config.toml
n_layer = 17
d_model = 160
n_head = 2
n_kv_head = 2
head_dim = 64
d_mlp = 512
vocab_size = 2048
activation = "gelu"
norm = "layernorm"
norm_place = "pre"
norm_eps = 1e-05
positions = "alibi"
qk_norm = false
attn_scale = 0.125
bias = "all"
tie_embeddings = true
parallel_block = false
init = "trunc"
init_std_qkv = 0.0211
init_std_o = 0.00362
init_std_up = 0.0211
init_std_down = 0.00362
optimizer = "muon_variant"
lr = 0.00846
lr_mult_down = 1.5
beta1 = 0.95
lr_head = 0.00881
grad_clip = 2.0
warmup_steps = 200
schedule = "wsd"
decay_fraction = 0.949
decay_shape = "linear"
final_lr_fraction = 0.05
batch_tokens = [8192, 16384, 24576]
seq_len = 512
doc_mask = false
train_tokens = 175100000
steps = 10709
dataset = "wikipedia_en"
Each number is 128 + 24 x the weight over the matrix's rms, rounded and kept within 0 to 255. Layers, rows and columns count from 0.

# layer 11 MLP up, 512x160, rms 0.282, rows 129-171, columns 0-159
[[143  89 117 150 114  98 103 129 151 101 123 145 137 111 119 145 138 143 143 108 118 136 134 100 132 152 143 119 107 138 124 116 145  82 163 135 137 105 114  95 143 157  87 118 167 151 141 143 122 150 132 155 122 141 154 130 140  98 127 118 105 183 114 175 164 104 139 182 135 128 132 151 128 139 166 162 114 158 131 105  98 107 128 114 159 132 190 102 144 101 135 179  94 131 123 100 118 164  69 127 141 123 132 140 128 157 128 139 107 139 160  76 117 141 104  88 149 125 130 108  99 126 165 105 120 121 114 108 103 125 117 126  93 103 122 165 190  84 112 134 119 109  91 148 119 144 143 141 111 150 125 151 114 133 128  92 138  93 137  96]
 [103 168 115 117 119 115 120 148 138 123 147 108 104 164 118  97 152  93  97 132 123 104  69 107 121 125 103 145 116 130 130 126 125 118 113 114 130 126 169 165 150 124  93  98 159 149 164 151 145  94 117 109 139 138 144 140 168 134  92 103  99 133 150 150 107 151 117 147 179 111 136 161 137 141 162 116 117 118 131 130 167 151 149 140 125 178 114 120  87 113 122 118  93 107 123 119 137 167 145 113 134 108 128 120 160 105 180 171 102 146 120 137 101 150 146 133 168 116 160 111 124 112  97 153 120 105 168  76 144 114 122 117 153 148 146  92 101 102 118  76 132 178 160 127 126 110 107 161 127 150 109 109 197 115 133 154 124 176 143 154]
 [129 125  73  99 117  74 187 139 157  85 142 140 122 143 180 129 121  83 158 129  99 103 106 118 126 104  65 116 135 140  92 163 112 123 137 173 143 153 118 108 111 105 146 121 116  99 126 145 112 157 130 132 111 119  93 147 168 150  91  99 128 126 134 126 102 129 142 122 116  79 111 133  99 122  83 178 174 116 160 157 142 161 117 109 126 140 128 122 119 125 143 176 165  96  97 130 137 128 172 145 155 133  92 179 131 160 140 133 157 148 125 134 182 121 107 118 169  85 185 120 142 139 146 115  84 106  95 105  99 132  97 105 170 162 144 145 112 118 140 152  96 133 139 120 146 177 107 166 133 125 133 117 133 116 100 181 131 100 110  82]
 [123 138 109 174 108 150 142 141 125 139 107 180 142 145 126  86 119 122 121 112 182 160 137 144 138 120 101 157  85 116 155 133 159 125 120 139 144 108 108 125 147 125 113 129 125 122 102 134 148 145 127 165  92 145 108 119 137 114 128  81 136 100 123 119 140 139 122 127 155 124 152 139 129 155 136 123 114 176 111  83 105 130  98 156 150 116 117 112 126 147 158  86 123  79 143 122 101 122 143 130 102 189 150 130 100 104 162 118 120 124 168 121 162 114 120 107  96 144 130 147 107 120 119 142  99 121 132 136 172 111 102 105 109 114 168 158 175  83 101 125  73 162 125 138 123 165 130 139 112 133 114 128 113 149 135 141 124 110 117 134]
 [138 113  93 146  53 141 108 125 172 144 127 118 156 146 125 136 175 138 143 105 171 137 124 151 144  89 146 130 101 156  69 135 104 115 164 128 148 120 117 197 116 130 148 195 133 114 160 162 113 121  73  99 154 137 188 131 131 132 151  95  86  92 174  85 100 158 102 103 130 171 148  82 167 158 131 115  95 128 137 127 139 137 122 134 117 157 140 115 181  99 116 121 126 114 130 134  96 122 147 159 152 131 119 114  86 144 106 112 122 143 128 135 141 136 127 101 126 112  99 134 163 161 121 140  98  93 114 101 131 176 134 205 124 111 131 176  84 132 147  88 141 139 100 122  93 122 123 132 141 147 135 123 131 125 136 158 124 105 102 103]
 [101  97 126 153 125  96 152 111 138 112 103 164 111 121 136 118 154  84 118 117 135 159 121 104 129 136 115 156 133 106 134 102 150 103 107 164 132 164 100 135 165 133 124 139 172 105 126 172 120 137 109 147 136 124 101 112 141 150 135 128 108 121 158 103  72 117 121  95 120 113 163 132  87 135 128 127 159 141 139  70 180 125 104 142 126 105 127  92 142 141 123 131 107 117 110 129  87 158 105 116 118 132 162 153 170 148 131 141 124 120 118 100 138 133 151 153  96 110 123 100 142 116 147 132 116 137 138  84 105 132  88 151 113 143 142  97 168 135 151 161 133 101 135 100 101 170 134 136 140 188 127 174 136 135 163 138  73 149 157 119]
 [108 108 127 112 139  91 136 137 143  96 146 147 139 145 112 134 132 126 149  88 132 139 151 155 133 166 125 132 148  87 155 102 112 112 145 114 134 143 133 130 132 124 112 141 159 137 130 104 156 145 111 142 127 110 147 137 111 122 104 148 178 171 122 154  54 118 152 153  97  95 160 150  64 156 118  89 144 124 120  88  56 177 135 113 171 106  98 135 125 126 147 104 143 115 106 136 142 113 121 115 119 137 122  85  89 164 144 146 132 128 128 174 145 108 113 153 160 149 141 102 147 135 103 133  84 155 151  78 123  87 135 107 153  97 111 118 154 121 167  92 120 145 139 131 100 123 164 148 169 116 187  92 182 131 152  89 182 101 105  92]
 [145 131 121 115 134 122 119  97 138 151 127 108  96 111 106 135 150 104 125 147 112 134  90  96 116 153 146 173 120 118  99 136 147 127 173 166 127 117 126 105 141  96 150  98 102 151 128 139 117 105 102 125 151 173 121 122 174 170  88  99 142 165 158 140 119 119 151 151 144 113  96 139 133 140  98 163 105 159 157 113  85 150 139 114 104 106 133 156 109 106  79  96 143 132 155 116 174 114 135 132  87 119  95 100 120 114 119 117 132  90 183 140 156 145 164 110 116 148 121 144 145 163 168 155 125 107 112 106 147 136 126 129 172  99 100 127 114 161 116 123 115 122  97 150 155 110  97 120 126 145 129 162 187 121 150 145 113 117 105 140]
 [ 62 144 104 100 111 122 115 170 117 148 124 103 130 138 139  76 121 133 132 139 161  90 123 128 114 164 113 147 136 108 141 128 174 152 169 138 156 146 117  93 145 135 120 138 130 144 119 166 117 171 126 117 129 130 122 114 110 134 123 115 137 131  83  90 124 166 135 134 115 140 142 109 156 122 178 146 149  86 126 131 100 135 135  99 122 101 126 143 139 100 126  76 115 102 144 109 109 136 151  99 160  94 129 106 104 128  62  97 123 147 114 117 137 158 137 139 128 157 145 141 138 110 180 111 100  95 127 170 114 160 129 122 121 120 125 118 127 176 122 102 161 136 159 123 133 145 132 142 153 140 121 129 123  91 112  94 144 145 100 107]
 [109 121 100 152 138 120 112 114 117 147 150 132  82 143 141 129 118 135 117 138 116 127 141 114 120 134 110  98  94 107 128 137 114  93 163 107 118 152 110 128 145  95  96 140 124 127 119 101 142 124 123 168 114 136 153 143 230 113  76 146 131 127 151 166 165 154 104 111 105  87  90  76 120 150 181 109 128 134  91 144 126 118 124 103 142 111 115 153 124 122 116 133 146 168 152 157 126 163 130 167 138 120 169 110 121 118 137 142 146 137 121 109 150 108 158 135 129 128 111 106 141  86 150 158 109 138 132  90  75 105  87 160 101 113 131 133 114  99 118 103 128 146 128 132 161 116 166  91 137 148 186  79 154 202 107 115 114 155 128 140]
 [159 154 127 136 120 139 129 114 165 129 121 112 126 152 112 165 139 149 118 154 107 117 147  94 128 138 127 144 161 171 171 131 111 125 132 147 105  97 160 116 162 116 147 116 148  99  99 113 130 148 125 113 155 130 178 153 112 121 119 127 107 110 126 135  99 127 111 156 126 100  88 139 126 131 112 159  89 134 139 116 131 141 136 123 173 151 131 136 139 118 100 155  85 148 112  96 127 126 141  97  86 125  74 175 117 169 108  78  98 148 169 101 127 105 147 116 143 164 114 138 123 135 109  98  91 145 129 162  86 122 145  97 163  58 113 158 130 109 147 109 126 162 153 163 134 105 123 128  99 133  76 122 163 123 119 124 169 142 112 134]
 [136 196 102 143 124 124 163 131 112 112 149 127 119 107 136 108  93 148 151 115  90  99 151 131 129 152 116 157 144 109 155  63 140 145 158 129 110  89 120 144 102 114  97 119 115 157 130 125  75 103 170 177 155 183 146 102 161 118 133 171 143 154 139 112 153 153 129 113  98 137 135 126 127 159 128 112 128 149  97 124 135 154 113 135 160 125 115 115 166  98 137 102 113 122 127 131 168 164 131 116 120 119  93 118 115 143  93 152 151 127 119  93 111  75 120 115  94 132 151 103 136  64 166 137 142 170 128 133 139 180 142 177 115 106  95 138 110  85 132 125 111 126  82 147 134 115 113 139 140 108 123 159 108  92 157 119 127 100 163 114]
 [125 180  63 136 120 105 115 135 132 142 171 117 136  97 138 111 114 102 123 149 115 149 117  96 135 177  82  92 122  92 139 107 137 127  99 150 104 120 146 129 107 139 142 124 143 161 110 128  93 134 130 163 135 136 115 124 163 123 142 118 133 121 153 127 105 170 135 130 129 173 136 128 120 138 115 150 111 136 136 154 172 111  93  93 136 129 138 171  93 120 123  76 101 104 161 177 109 139 132 128 103 130 101 135 130  98 146 156 144 165 154 130  91  99 131 144 124 106 140 159 134 150 138 118 130 179 131  95 100 127 143 140 118 108 123  67 126  85  92 158 135 184 106 101 164 142 115 139 144 152 116 137 103 150 102 168 109  86 172 142]
 [145 146 141 147 105 123 122 113  71 105 108 135 106 140  98 161 118 122 189 124 135 157 115 153  67 124 151  80 158  95  98 138 136  94 126 135 162 127 116 115 127 154 115  90 162 121 102 125  94 119 136 149 147 135 109  86 112 142 168 167 118 125 142  96 142 124 127 143 115 117 105 117 131 105 103 125 129 156 118 116 151 129 127 146 170 134 114 116 143 104 116 147 134 127 165 139 136 122 112 105 105 115 126 138 110 128 102 162 123 130 134 143 167 123 115 182 124 107 108 125 142  91 150 139 156 164 181 171 133 167 106 104  92 114  59 123  85 133  80  94 171 143 126 134 126 163 123 143 157 116  99 123 113  90 146 117 147 110 116 154]
 [116 152 141 142 158  98  98 130 118 123 106 146 143 134 152  89 140 122 118 123 160  66  82 189 119 113 128 110 101 125 126 130  71 106 130 105 128 137 160 157 169 115 115 128  91 174 156 138 126 143 104 116 110 109 117 102 149 116 113 136 151 105 120 100 121 137 171 114 138 139  83 182 134 160 163 120 109 119 167 139 125 143 106  90 146 146 136  94 173 129 170 132 134 128 166 138 135 116 126 115 107  89  79 112 136 132 119 129 142 118 143 130 159 176  79 108 163 154 144 116 144 118  73 106  99 115 142 114 139 102 131 146 134 145 122 108 136 126 170 153 170  91 113 106 130 144 133 185 175 138 120 124 138 128 145 154 102  62 128 144]
 [151 127  99 164 110 101 106 144 158 157 116 143 100 125 136  82 135 142 123  97 176 154 107  77 169  94 108 142  65  64 177 183 142 107 107 141 167 138 168 173 148 123 126 106 119  99  82 151 146  78 148 135 116 134 119 101 136 150 133 145 177 119  95 136  99 161 167 118 135 139  83 151 134 158 107 142 112 132 135 114 113 114 107 120 129 127 121 129 132 177 123 130 123 130 141 134 126 130 182 128 140 133 111 133  95 119 117  81  80 143 156 127 174 130 117 136 116 128 154 111  72 128 102 165  98 127 112 157 142 124 141 101 189 102 112 164 165 132 101 171  96 119 176 115  74 143 111 121 109 112 142  98 108 142 181 145 112  91 105 123]
 [102 131 124 118 141 156 164 168 147 173 135 126 117 136  86 106 161 123 149 123 108 107 149 143 141 145 127 129 109 148 113 115  88 103 179 129  93 122 156 143 139 140 130 118 157  99  59 136 119 162 113 121 172 155 135 172  97 153 134 153  96 116 156  88 131 140 104 132  93 158 120 130  90 125 126 122 129  68 108 152 122  91 129 124 163 142 109 134 119 108 127 127 143  95 146 164 116 116 103 125 114 125 132 118 136 165 111 104 156 116 118 104 120 109 131 114 126 147 146 126 117 116 153 118 137 135 145 113 137  93 123 107 124 117 104 152  99 129 155 119 108 133  96 104 102 138 138 163 138 174 132 170 141 123 130 118 165 164 124 123]
 [150 133 123 137 102 161  82 150 110 144 117 120 181 132 148 139  92 123  81 135 164 123 128 101 131 148 119 124 144 137 132 150 141 116 115 119 150 136 155 124  82 137 156 116 162 105 137 106 159 123 112 129 158 139 166 132 171 140 100  78 141 122 134 170 153 116 153 107 153 127 115  74 125 153  94 101 118 112 122 128 146 144 146 135 123 185 133 144 127 161 169  93 122  78 122 165 137 129 157 135 163  91  97 112 139 124 142 108 103 152 153  77 127 134 116 137 102 177 112 132 152 160 128 125 104  83 153 144 140  92 141 130 128 145 141 109 151 127 152 109 119 123  97 115 144 100 119 157 102 115 142 114 121 117  92 124 118 130 153 106]
 [155 117 121  95 140 126 129 108 158 117 132 133 126 106  99 109  89 149 120  68 160 106 130 145  98 119 100 101 104 122 113 145 128 100 189 135 128 122  94 115 133  87 142 110 164 121  93 140 108 128 139 125 118 144 136  88 123 102 197 140 154 165 149 118 125 143 151 120 161 161  91 164 127 132 177 121 129 108 103 175 131 141 127 134 121 149 123  86  70  98 122 128 187 131 123  86 120 139 175  86 142 145 108 153  99 119 121 119 127 159 118 100 151 164 108 123 132 156 121 135 129 124 115 121 117 108 158 154  86 147 128 138  93 136 117 141 116  92 121 121 142  96 141 153 113 140 140  84 145 172 132 176 136 131 132 148 111 154 143 126]
 [120 137 116 162 128 111 154 173 180 147 151 134 143 154 169 153 129  68 112 104 101 113 145 121 125  84  90 106  98 141 133 134 170 124 175 149 192 100 131 117 146 128 107  82 111 114 119 143 124 134 142 148 152 145 123 166 121 150 148 119 123 131 147 139  71 138 120 167  95 161 148 119 122 117  97 151  88 105 125 111 146  73 105 129 124 105 111  91 116 129 124 162 130  84 100 116 117 141 168 104 126 128 108 108 153 148 119 145 121 104 161 114 118 151 123  98 121 144 112 141 130 127 135 139  88 177 146 135 131  87 142 125 148  96 149 142 135 141 159  98 140 155 141 122 158 108 119 101 160 119 123 111 142  96 136 124 104  93 126 167]
 [ 94  96 135 160 161 139 125 117 104 127 140  88 133 123 137 156 165 163 126 184 124 169 125 126 184 138 102 130  99 102 131  99 119 146 126 125  85 146  96 154 151 112 139 115  90 151 143 155 119 130 119 187 107 137 126  82 133 119 149 136 107 117 138  86 101 147 165 157 134 145 117  64 116 135 137 139 103 191 138 114 102 133 119 152 127 154 155 118 148 124  95 157 128 134 113 176 120 128 168 100  95 159 118 123 138 109  78  85 101 123 118 113  93 137  64 101 161 183 124 124 186 122 122 157 142  79 141 123  97  97 121 125 113 102 106 135 130 131  89 101 133  93 169 142 160 136 156 139 144 165 135 145 157 129 107 123 109 146 138 129]
 [133 150 143 140 112 138  95  98 112  82 120 133 166 130  95 106  89 135 143 122  91 144 142 121 129 129  77 104 150 135 146 101 111  73 116 141 179 177 164 108  77 121 170 103 119  89 150 122  80 111  84 137 151 119 149 159 135 149 102 110 181 143 112  88  96 144 103 127  93 138 101 106 129  94 123  65 153 124 153 127 145 139 125 113 160 126 159 114 110 139 133 145 144 147 167 135 124 154 111 142 109 149 154 132 117 144 106 141  75 141 143 134 132 153 135 156 146 156 122 116 140 139 133 131 121 117 128 122 123 122 162 134  98 163 178 123  98 144 122 140 157 150 111 116  93 131 128 156 118 107 185  95 194 178 133 155 111 114 110 113]
 [147 128  88 130 116 119 136  81 112 131 158 157 108 150 166 134  90 133 115 166 135 133 128  91 136 127 147 129 155 127 128 110 102 102 140  88 171 122 168 135 123 119 120 142 137 127 145 142 130  99 123 124 138 159 107 192 115 134  74 135 142 120 113  95 133 122 133 169 135 126 124 137 108  96 130 135 152 139  98 124 160 148 137 172 137 107 103 133 101 132 119  81 101 126 114 119 151 147  74 149 115  83 126 142 136  99 104 180 125 171 159 109 147 138 117 140 119 160 157 138 130 118 107 143  98 144 156  93 112 164 100 166 142 125 112 188 124 156 126 119 139  99 117 138 115 152 138 111 102 142 172 132 127 141 159 149 161 127 109 158]
 [177 114 130 135 132 143 112 136 177 135 151 153 112 129  92 172 117 137 133 135  71 156 155 106 157 160 114  96 150 146 108 102 138 117 157 101 108 125 158 119 127 114 144 120 124 140 132 170 106 175 150  99 164 132 149 116 124 134 153 104  85 140 152  91 146 143 135 145 129  75 145 149  98 111 147 119 113 187 156  95 128 137 121 113 147 132 149 135 123  40  60 121 106 135 160  93 139 133 144 104 122 132  83 152 134 140  86 128 133 160 141 107 147 111 120 102 148 105  92  82 152 144 113 125 117 139 147 107 120 136 124 116 159 118  81 119 133 129 133 131 130 154  60 129 127 130 149 116 161 153 136 130 163 142 175  99 129 137 105  85]
 [142 121 155  74 106 168 140 134 106 140 132 141 186 129 126 121 181 145 156 132 169  95 147 116 119 158 207 106 113 124 143 100 116 112 141 163 111 115 110 109 107 142 113 135 148 129 140 116 124  97 172 169 139 106 125 147 100 123 146 162 119 120 136 141 111 110 118  86  94 128  95 151 154 133 145 117  96 145 133 151 107 136  79 116 157 101 129  72 129 111 142 167 174  79 144  88 152  91 162  98  80 162 133 134 120  95  74 142  86 131  81 118 157  88 147 110 123 152  97 143 142  94 134 148 134  78 142 121 136 142 143 114 163 164 104 168 141 137 106  57 150 121 149 122 110 132 165 138  95 131 106 115 140 143 130 141  98 146 117 115]
 [156 113 168 116 126 130 120 140 157 140 142 162 138 148 111  94 140 135  76 138 118 153 131 100  80 113 114 111 151 118 189 154 192 136 173 125 126 100 136 129 136  88 139 125  75 105 133  88  95 124 157 141 120 120 137 131 117 101 119 157 117 132 144 119 141  90 134 155 117 134 157 104 120 139 136  89  94 168 154 153 147 121 152 166 120  77  87 126  96 156 132 125 113 128  78 116  77 117 113 141 137 124 134  86 146 102 127 133 100 128 126 103 137 162  95 127 145  81 176  95 110  83 135 171 103 163 159 129  92 158 130 138 171  76 133 118 147 118 172  88 125 153 123 152 109 132 117 126 149 146 129 127 106 155 154 175 115 160 105 168]
 [153  98  79 122  92  91 104 104 126 134 127 158 113 135 129  76 117 126 140 108 142 125 126 140 116 109 177 146 113 166 101 149 157  86 161 138 166  97 113 162 113 130 140 132 105 158 147 102  97 111  95 104  86 185 120 129 142 143 133  96 149 102  83 101 138 121 104 129 106 122 129 152  93 142 172  86 124 137 113 114 143 144 145 128 150 150 113 128 112 149 112  95 125 103 132  87  96 149 113 137 149 155 142 188 156 170 147 120 151  73 122  94 140 137 150 106 151 136 158 113 139 127 156 127 146 138 116 133 135 129 128 119 167 140 150 100 121 104 117 143 131 142 126 115 137 121 143 148 165  99 167 169 147 131 102 152 151 101  85 121]
 [121 156 132 119 137 116 146  92 122 158 145 107 136 108 159 146 125 106 108  83 126 123 143 123 164 169 179 162 157 152 122 168 138 146 142 126 141 134  98 125 114 109 143 114 157 130 194 169 132 125 157 156 154 163 113 102 122 153 136 111 117 159 121  90 102 147 134  74 145 109 125 144 105 107 124 124  87  97  84 116  93 100 104 111 101 142  98 106 125 139 130 157 140 118 148 122  90 136 130 113 139 138 136 133 110 164 110 156 122 144 119 141 144 115 150 127 142 126 125  99 131 144 131 141 144 115 144  85 143 129 172 106 139 132 140 128 125 113 112 140 147 154 117 104 148 137 135 130 123  96 140  87 124 135 101 128 107 115 103 116]
 [118 171 136 184 146 133 135 157 147 154 116 106 103 150 154 130 131  89 166 178 134 130  77  90 131 148 130  93 102 117 132 135 122 109 112 135 126 134 105 130 132 147 140 132 124 122 124 151 108 161 125 169  98 175 115 101  82 116 130 111 124 122 120  68  93 160 172 134 114 164 110 132 113 104 144 162 140 165 130 104  75 139 123  90 183 132 137 108 185  97 111 124 139 124 161 164 101 102 123 115 115 143 137  90 182  76  50 141  76 114 146 121 154  79 125 143 144 109 125 139  95 119 107 117 153 109 136 128 133 152  71 126  79 124 158 188 139 146  86 107 112 150 159 190 144 133 139 141 147 149 100 123  79 137 134 170 114  99 115 142]
 [147 174 171 110 140 118 108 104 120  89 109 105 121  96 124 166 125 122  86 142 135 141  95 157 164 165 157 130 148 124 144 141 107  65 108 137  80 134 156 122 151 110 115 128 135 146  98 142  98 116 143 176  95 145 162 120 123 124 123 152 163 130 135 115 124 147 102 154 135 150 117  89 180 172  94  99 113 125 119 156 110  92 118 130 134 145  93 139 153 117 122 144  96 143 109 108 136 148 142 124 148  79 101 185 168 123  73  87 127 134 117 109 139 179 142 126 134 155 135  94 146  63 138 129 147 153 149  95 149 107 103  98 118  87 106 140 122 165 153 155 124 157 160 140 136 146 107 103 109 140 147 119 124 159 165  91 115 117 137 105]
 [125 117 125 149 150 134  98 105 129 169 108 148 131  86 112 113 103 158 137 133 146 116 115 178 133 144 172 163 148 129 139 126 120 113 135 174 101 141 154  98  89  95 122 126 145 144  87 113 140 127 122 104 141 118 134 128  98 127 137 176 121 110 156 119 107 141  84 110 107 111  86 159 145 141 136 117 113 116 141 113 168  99 135 155 140 131 110  88 110 157 126  93 116 131 134 140 111 133 127 145  93 123 132 158 120 146 150 144 100 125  91 124 116 112 145 110 127 113 104 134 154 119 103 120  94 111 125 128 124 118 168 135 126 131 143 145 123 144 131 192 143 128 110 111 133 137 119 172 132 124 135 117 130 126 135 169 133 121  91 102]
 [130 137 122 107 172 152 125 142 145 120 110 125 130 145  88 172 123 125 178 148 137 108 151 135  98 155 146 168 123 107 123  96  93 118 107 153 143 120 153 117 130  93 109 129 131 138 112 130 140 142 150 179 123 139 119 125  98  99 130 179 122 103 111 155 164 114 103  94 163 139 110  86 131  98 136 131 120  94 132 123 101 145 132 133 139 137 100 129 147 154 117  97  89 128  97 144 153 146 133 126  74 105 189  90 123  99 161 106 128  95 134 108 159 127 153 151  97 124 130 139  99 132 127 160 121 107 160 125  96 141 143 117 146 135 127 119 154  72 150 120 102 145 111 100 124 142 139 125 145 131 160 169 100 127  93 172 113 121 151 113]
 [104 130 128 134  94 106 109 120 150 135 120  84 140  88  98 135 155 121 105 133 133 144 112 127 177 132 123 151 127 155 135 123 118 128 127  99 115  85 142  95 117 132 132 122 109  94 116 132 118 119 126 117 169 104 122 121 133 151 108 173 107 112 119 122 135 146 140 168 126 156 118 147 107 117 154 102 113  95 120 166 170  88 150 179 121 156 102 129 129 133 136 101 118 102  92 142 121 124 105 117 188  96 154 136 152 115 106 143 130  93 140 116 122 136 145 117 144 166 153 112  95 135 132 142 108 129 119 118 139 108 168 129 125 123 140 140  74  75 135 156 167 154 131 167 111 166 134 119 167 121 153 164 152 143  97 114 111 141 105 155]
 [128  93 114 137 132 134 119 154 151 124 110 120 129 156 141  95  98 149 129 163 101 134 135  99 122 124 100 146 143 156 118 121 165 139 141 132 112 122 143 165 108 120 173 155 132 149 175 107 127 154 152 128 114 103  92 135 147 122 146 105 164  79 119 101 127 156 104  76 135 117 126 192 133 142 170 109 114 150 158  98  94 106 108 132  94 113 156 124 111  88 118 113 138 116  73 101 130 134 115 110  86  95 108 184 140 133 134 139 155 141 136 119 115 130 153  74 101 166 118 104 117  98 125 128 123 130 156 132 166 160 159 110 115 182 124 108 127 171 188 125 104 125 112  97 148 113 121 121 129 191 142  92 119 121 117 134 130  68 111 147]
 [154  94 131 148 149 142  73 117 117  82 127 147 135 159 138 142 127 149 127 128 125 120 125 130 138 141 131 174 146 170 142 159 114 140 116  97 130 109 148 108 129  83 133 141 105 140 117 126 159 128 163 144 102 105 119 165 125 128 134 164 138  95 124 122 158 128 153 152 126 127 146  83 102  82 120 125  87 126  99 129 137 152 124 160 126 115 138 149 127  92 133 105 157 147  95 119 112  94 122  85 121 125  85 133 111 121  93  93 176 171 100 144  92 131  63 172 132  87 161 135 142 154 147  79 111 163 143 100 123 110 176 145 157 128 122 156 139 112 123 123  98 145 129 162 176  63 150 140  68 124 102 144 130 126 109 153 157 138 146 155]
 [110 117 121 141 120 169 115 133 120 112 157 135 107  85 134 109 118 116  76 112 114 123 126 167 106 100 124 114 127 179 140 161 134 145 109 125 166 111  86 109 143  93 116  79 113 108 118 178 108 126 103 137 109 143  86 146 173 136 176 161 140 104 116 123 126 103  99 142 171 142 119 126 100 121 149  62 127 148 143 143  99 133  83 146 161 141 144 119 116 182 130 139 199 141  95 108 111 122 145 128 147 153 151 134 159  65 114 136 133 173 124 109 130 207 127 142 116 133  78 144 193 115 115 135 131 119 139 114 125 143 123 187 133 110  92 134 127 123 131 110 117 112  92 126 150 126 120 117 143 133 145  81 140 163 139 146  83 130 131 130]
 [152 117 113 144  90  98  80 127 165 154 128 163 133 119 171 163 146 168 130 134 141 136 134 116 120 166 111 111  90 113 130 117 115 138 103 120 131 102 137 129 122 129 121 118 184 126 139 127 143  82 101 110 144  77 134 125 137 110  91 161 123 126 189 125 108 144 123 178 118 126 159 118 105 133 153 140 118 129 109 107  99 120 143 120 101 103 113  88 116 142 139 100 143 123 153 119 112 151 124 147 117 134 108 135 143 102 123 131 168 120 151 145 112 108  99 165 171 138 161  58 116 109 136 119 120  92 169 158 121 125 135 154 142 109 171 105 137 150 135 178 107 108  93 109 128  97 162 142  99 103 152 142 159 182 127 124  95  79 162 150]
 [148 141 160 147 117  93 128 149 102 117  78 116 119 118 131 138 149  83 145 158 139 127 121 144 112 133 118 114 146 140 128  81 151 140  98 120 152 153 103 111 146 154 148 136 135 153 108 154  93  93 134 152 138 175 134 121 113 177  92 123  98 104 114 157 108 134 126  97 126 150 152 167  97 131 102 134 119 121  67 135 114 102 132 122 120 164 122 150 132 144 107 126 149  96 112 140 137 141 122 108 148 128 102 132 137 130 160 159 136 155 125 141 130 112 173 133 133 121 116 130 114 137 140 163 121 130 119 129  91 150 141 143 122 124  92 125 113 139 104 115 170 142 128  95 159 124 135 103 158 121 162 126  95 137 119 140 134 157 156 104]
 [157 130  80 153 227 104 106 160 111 119 136 135 123 117 173 162 162 142 127 156 104 148 155 115  96 161 127 169 108 126 103 155  98 109 139 142 107 116 149 148  93 146 133  91 115 119 129 125 124  78 120 143 135 134 157 115 130  93 116 127 114  93 112 120 115 154 130 104 136  83 153 162 166 102 114 114 116 153 125 127 141 130 142 160 128 154 135 115 111 153 124  89 149 158 119 120  79 128  98 102 138 153  72 133 168 108  97 116 167 164 122 100 123 159 114 119 135 189 125  88  92  97 129 116 116 142 134 122 148 153 189 150  97  75  99  94 128 135 126 116 151 148 140 154 133 141  66 170  99 159 114 134 147 146 180 153 139  95  69 139]
 [148  99 150 133 126 141 102  84 158 138 111 124 148 118 139 133 118 161 110 139 139  96 114 134 134 147 135 116 107 128 111 147  95 104 180 137 125 110 132 136 117 120 150 140 126 148 147 117 109 144 144 128 142 125 126 174 108 155 123 132 101 100 116 102  78 149 139 118 172 126 137 157 124 137 136 107 161 135  75 174  76  77 126 115 144 147 152  88 155 145 133 154 106 155 124 111  54 136 122 125 146 134 122 116 112 145 157 123 126 114 113 109 134 128 148 136  93 136 142 188 145 124 140 133  95 104  95 129 115 168 120 141 162  97 140 117  78 172 161 141 122 145  76 125 102 132 163 130 138 137 136 126  87 137 135 145 118 150 148 132]
 [ 83 110 145 153 107 118 151 140 132 101 101 134 158 155 110 137 159 133 104  94  85 138 130 156 165 142 106 138 116 130 117  95 147 124 126 123 128 140  90 131 104 121 123 100 139 167 113  98 127  97 118 179 151 155 125  98 133 137 112 118 116 130 120 116 107 128 130  59 108 138 125 117 105 149 152 149 110 101 146 128 155 133  94 120 144 168 155 124 107 165 100 145 164 151 143  93 117 173 154 174 162 130 182  79 158 105 129 149 147 124 129 123  96 107 115 147 100 128  90 136 173 142 146 107 136 141 107 161 114 144 162 154 122 162 117 122 153 126 121 106 137 171 125 167 139 128 149 116 140 141  76 104 140 110 141 138 103 118 106 100]
 [111 117 116 120 112 129  79 150 138 102 159 140 117 102 132 134 122 153  84 141 193 117 132  91 112  93 100 163 140 176 134 102 128 131 138 131 123 167 127  89 157 128 130 121 127  96 137 137 155 109 149 127 143 150 149 166 118 158 144 143 117 186 135 118 124 114 156 163 114 121 148  87  99 118 106 170 114  70 152 133 126 159 138 146 128 188  92 158 149 108 110 120 152 164 116 145 144 109 159 139 109 139  87 118 103 147 138 142 110 112 132 105 111 135 102  98 124 103 125  79 168 126 131 114 106  47 155 107 113 129 143 115  79 129 114 145 117 168 124 117 171 142 151 150  89 122 144 161  99 156  82 123 136 100 103 129  87  98 175 137]
 [101 129 106  94  92  76 101 139 120  83 129 128 104 119 167 147 149 114 142 111 123 128 149 156 115 135 111 128 125 148 129 111  86 119 143 140 127 129 140 155 128 139 122 102 138 125 136 111 100 140 145 157 150 134 131 150 135 109 107 113 100 117 142 126 131 148 102 125 128 170  93 133 158 125 115 157 148 147 132 126 101 102 151 159 154 156 119 133 165 130 119 108 143 109 119 130 160 114 129 142 126  99 121 145 132 159 127 141  91  97 117  89 137 175 120 126 142 138 163 126  95 126  86 131 138 135  89 153 105 134  84 126 163 146  94  82 128 151  71 137 130 130 146 166 183 130 144 135 128 136 194 103 116 110 116 133 134 137  83 174]]